Weights of a small GPT-style language model, trained from scratch on English Wikipedia: untied embeddings, 7148 steps.
Each number is 200 + 20 x the weight over its row's rms, rounded and kept within 0 to 999. Layers, rows and columns count from 0. The size before them is the row's rms in percent of the matrix's.

# layer 2 MLP gate, 1344x512, rms 0.0995, rows 212-219, columns 0-63
100,206,215,220,206,205,204,174,203,173,158,207,201,177,219,246,192,200,211,217,206,168,211,193,201,213,169,219,210,204,176,250,190,195,201,187,214,185,216,178,149,176,151,220,182,210,198,194,185,180,198,214,207,196,180,211,227,192,213,222,154,226,238,239,195
093,201,161,188,217,189,234,180,180,238,208,185,199,249,202,188,207,180,225,181,216,213,185,205,223,194,208,208,210,237,185,176,215,175,208,184,206,198,210,191,167,186,204,196,211,181,182,205,155,229,212,177,209,193,185,217,206,196,224,206,219,220,194,218,163
104,196,231,196,225,167,225,169,179,205,222,243,214,188,171,179,210,195,184,215,167,187,219,184,206,188,176,190,207,193,198,191,181,218,179,182,238,223,187,240,211,200,183,139,178,176,216,201,211,193,198,187,204,201,180,180,193,217,172,204,193,168,205,166,188
110,157,195,198,180,197,226,184,208,191,190,180,187,236,193,175,207,190,140,213,198,209,202,218,209,222,229,213,203,197,239,199,203,172,215,185,162,222,212,201,167,166,208,223,214,210,259,194,195,164,206,199,204,169,192,187,187,157,180,225,182,211,219,182,249
095,192,214,215,185,156,212,246,150,189,171,185,210,187,156,186,205,212,174,203,234,173,195,237,165,143,201,205,203,189,220,226,231,198,227,173,216,208,211,199,200,208,185,169,187,216,211,202,203,206,208,193,210,203,213,214,184,201,203,187,244,181,201,209,208
109,199,236,205,252,192,183,171,193,208,245,209,200,203,222,195,202,202,205,179,228,206,211,198,198,226,188,202,211,164,224,216,181,191,194,177,218,216,213,229,175,235,191,199,185,184,209,208,226,201,189,197,243,208,215,199,213,224,177,235,214,207,205,189,185
089,159,200,201,132,171,183,205,217,231,222,192,194,213,172,200,233,194,211,209,163,170,210,177,183,198,207,202,212,202,189,208,202,200,207,200,196,195,194,214,221,176,185,220,203,166,227,207,216,198,215,204,221,232,219,191,242,182,168,211,217,166,211,202,191
102,203,178,201,205,194,212,208,173,234,216,204,190,215,159,190,182,211,185,210,193,170,253,221,187,222,190,203,207,183,211,197,205,185,215,186,205,201,197,219,171,195,192,209,209,209,203,202,210,195,202,186,216,178,204,210,209,223,221,230,185,207,199,214,191
# layer 2 MLP up, 1344x512, rms 0.101, rows 212-218, columns 0-63
101,193,252,191,207,205,210,182,187,229,183,199,216,184,219,191,188,239,195,228,187,175,180,170,232,221,171,196,196,216,216,206,186,187,175,196,199,195,222,188,197,199,163,211,174,191,166,217,196,186,230,203,197,182,220,210,195,216,188,214,183,178,229,215,186
098,191,204,207,193,210,204,202,204,195,195,223,205,194,233,197,178,176,204,233,205,205,222,215,184,220,230,199,210,173,209,161,207,183,221,177,195,172,194,197,225,194,184,231,210,194,229,179,199,188,175,200,204,221,201,175,179,185,197,187,186,190,197,194,190
111,228,186,197,207,193,180,227,177,222,170,198,179,197,208,224,208,151,181,205,229,179,176,182,204,208,186,220,162,203,227,177,198,172,198,170,197,209,165,189,212,176,167,214,174,194,186,184,183,201,199,248,246,234,240,203,202,209,218,184,216,197,203,187,191
107,174,214,212,217,220,221,196,213,182,184,208,184,154,180,197,200,181,223,234,200,210,161,195,191,211,214,200,216,240,223,219,228,191,189,210,210,205,214,194,198,180,181,201,180,195,207,222,212,185,167,183,226,216,184,213,207,201,222,195,190,207,187,201,236
090,228,198,256,195,207,210,167,199,210,198,192,192,179,202,198,221,200,198,209,203,213,196,187,174,179,214,224,200,212,180,170,231,215,188,223,165,178,190,198,160,187,169,170,204,208,191,200,226,169,224,186,208,194,207,231,205,194,208,152,222,223,179,183,231
105,194,193,185,186,188,176,205,186,195,186,195,194,211,192,212,153,195,197,212,194,180,185,180,178,208,129,178,178,221,192,183,239,203,183,191,229,174,211,204,180,224,173,216,222,229,146,221,182,215,223,188,231,195,217,175,194,175,246,212,210,211,208,200,210
090,229,218,204,221,233,205,220,207,180,193,174,221,214,227,206,197,170,184,212,203,208,221,227,248,243,187,193,202,209,166,168,219,212,209,237,173,216,219,223,184,195,205,148,205,234,206,214,181,178,214,161,220,153,203,183,158,213,242,206,191,207,163,231,212
# layer 2 MLP down (transposed), 1344x512, rms 0.0459, rows 212-218, columns 0-63
100,174,198,192,176,219,221,189,165,197,165,216,205,186,207,203,188,222,194,189,215,208,158,190,226,182,205,168,189,183,196,229,215,207,214,205,215,212,216,178,157,174,184,204,229,199,202,163,197,183,215,199,214,232,186,245,223,214,203,191,188,195,201,213,204
097,211,191,201,172,193,207,206,170,226,209,175,197,196,208,201,246,225,189,236,171,200,179,207,203,230,191,222,157,181,195,173,203,209,192,181,214,214,180,193,220,199,211,183,211,204,233,197,231,169,173,189,198,173,224,188,165,193,207,192,219,168,199,183,206
100,170,222,213,207,200,204,199,201,196,206,171,232,190,173,190,168,229,230,208,193,197,208,190,228,211,218,210,181,197,231,201,180,221,205,188,223,204,164,217,175,209,157,226,190,201,207,234,223,180,187,217,208,192,212,213,140,141,215,183,213,195,214,205,201
105,221,201,203,173,202,249,176,184,196,238,206,208,208,181,194,196,210,196,219,227,216,207,194,215,218,227,166,212,182,217,201,199,198,200,188,216,200,178,226,188,182,175,176,210,223,180,235,178,166,197,193,181,210,179,199,194,191,202,169,202,168,191,201,181
094,213,199,208,201,219,213,216,190,204,218,155,201,191,214,195,208,212,195,224,181,178,222,177,167,201,180,234,153,203,244,206,207,175,211,186,204,197,221,235,209,165,188,209,207,195,219,231,143,186,197,191,221,189,196,180,197,170,198,238,212,182,182,196,205
105,197,191,222,232,187,176,192,199,204,214,216,210,211,209,247,232,221,206,238,197,204,225,186,181,219,157,222,191,173,155,198,207,195,154,187,167,156,179,219,180,191,196,226,260,171,187,224,162,196,233,172,187,199,212,191,195,182,206,157,191,182,205,203,216
093,182,214,176,197,217,190,185,208,224,205,199,209,183,214,186,241,203,198,197,187,192,181,209,227,211,223,217,216,204,185,190,182,213,219,175,204,170,249,211,208,170,182,194,193,190,211,176,174,230,191,199,201,194,205,185,198,209,235,187,200,225,195,232,242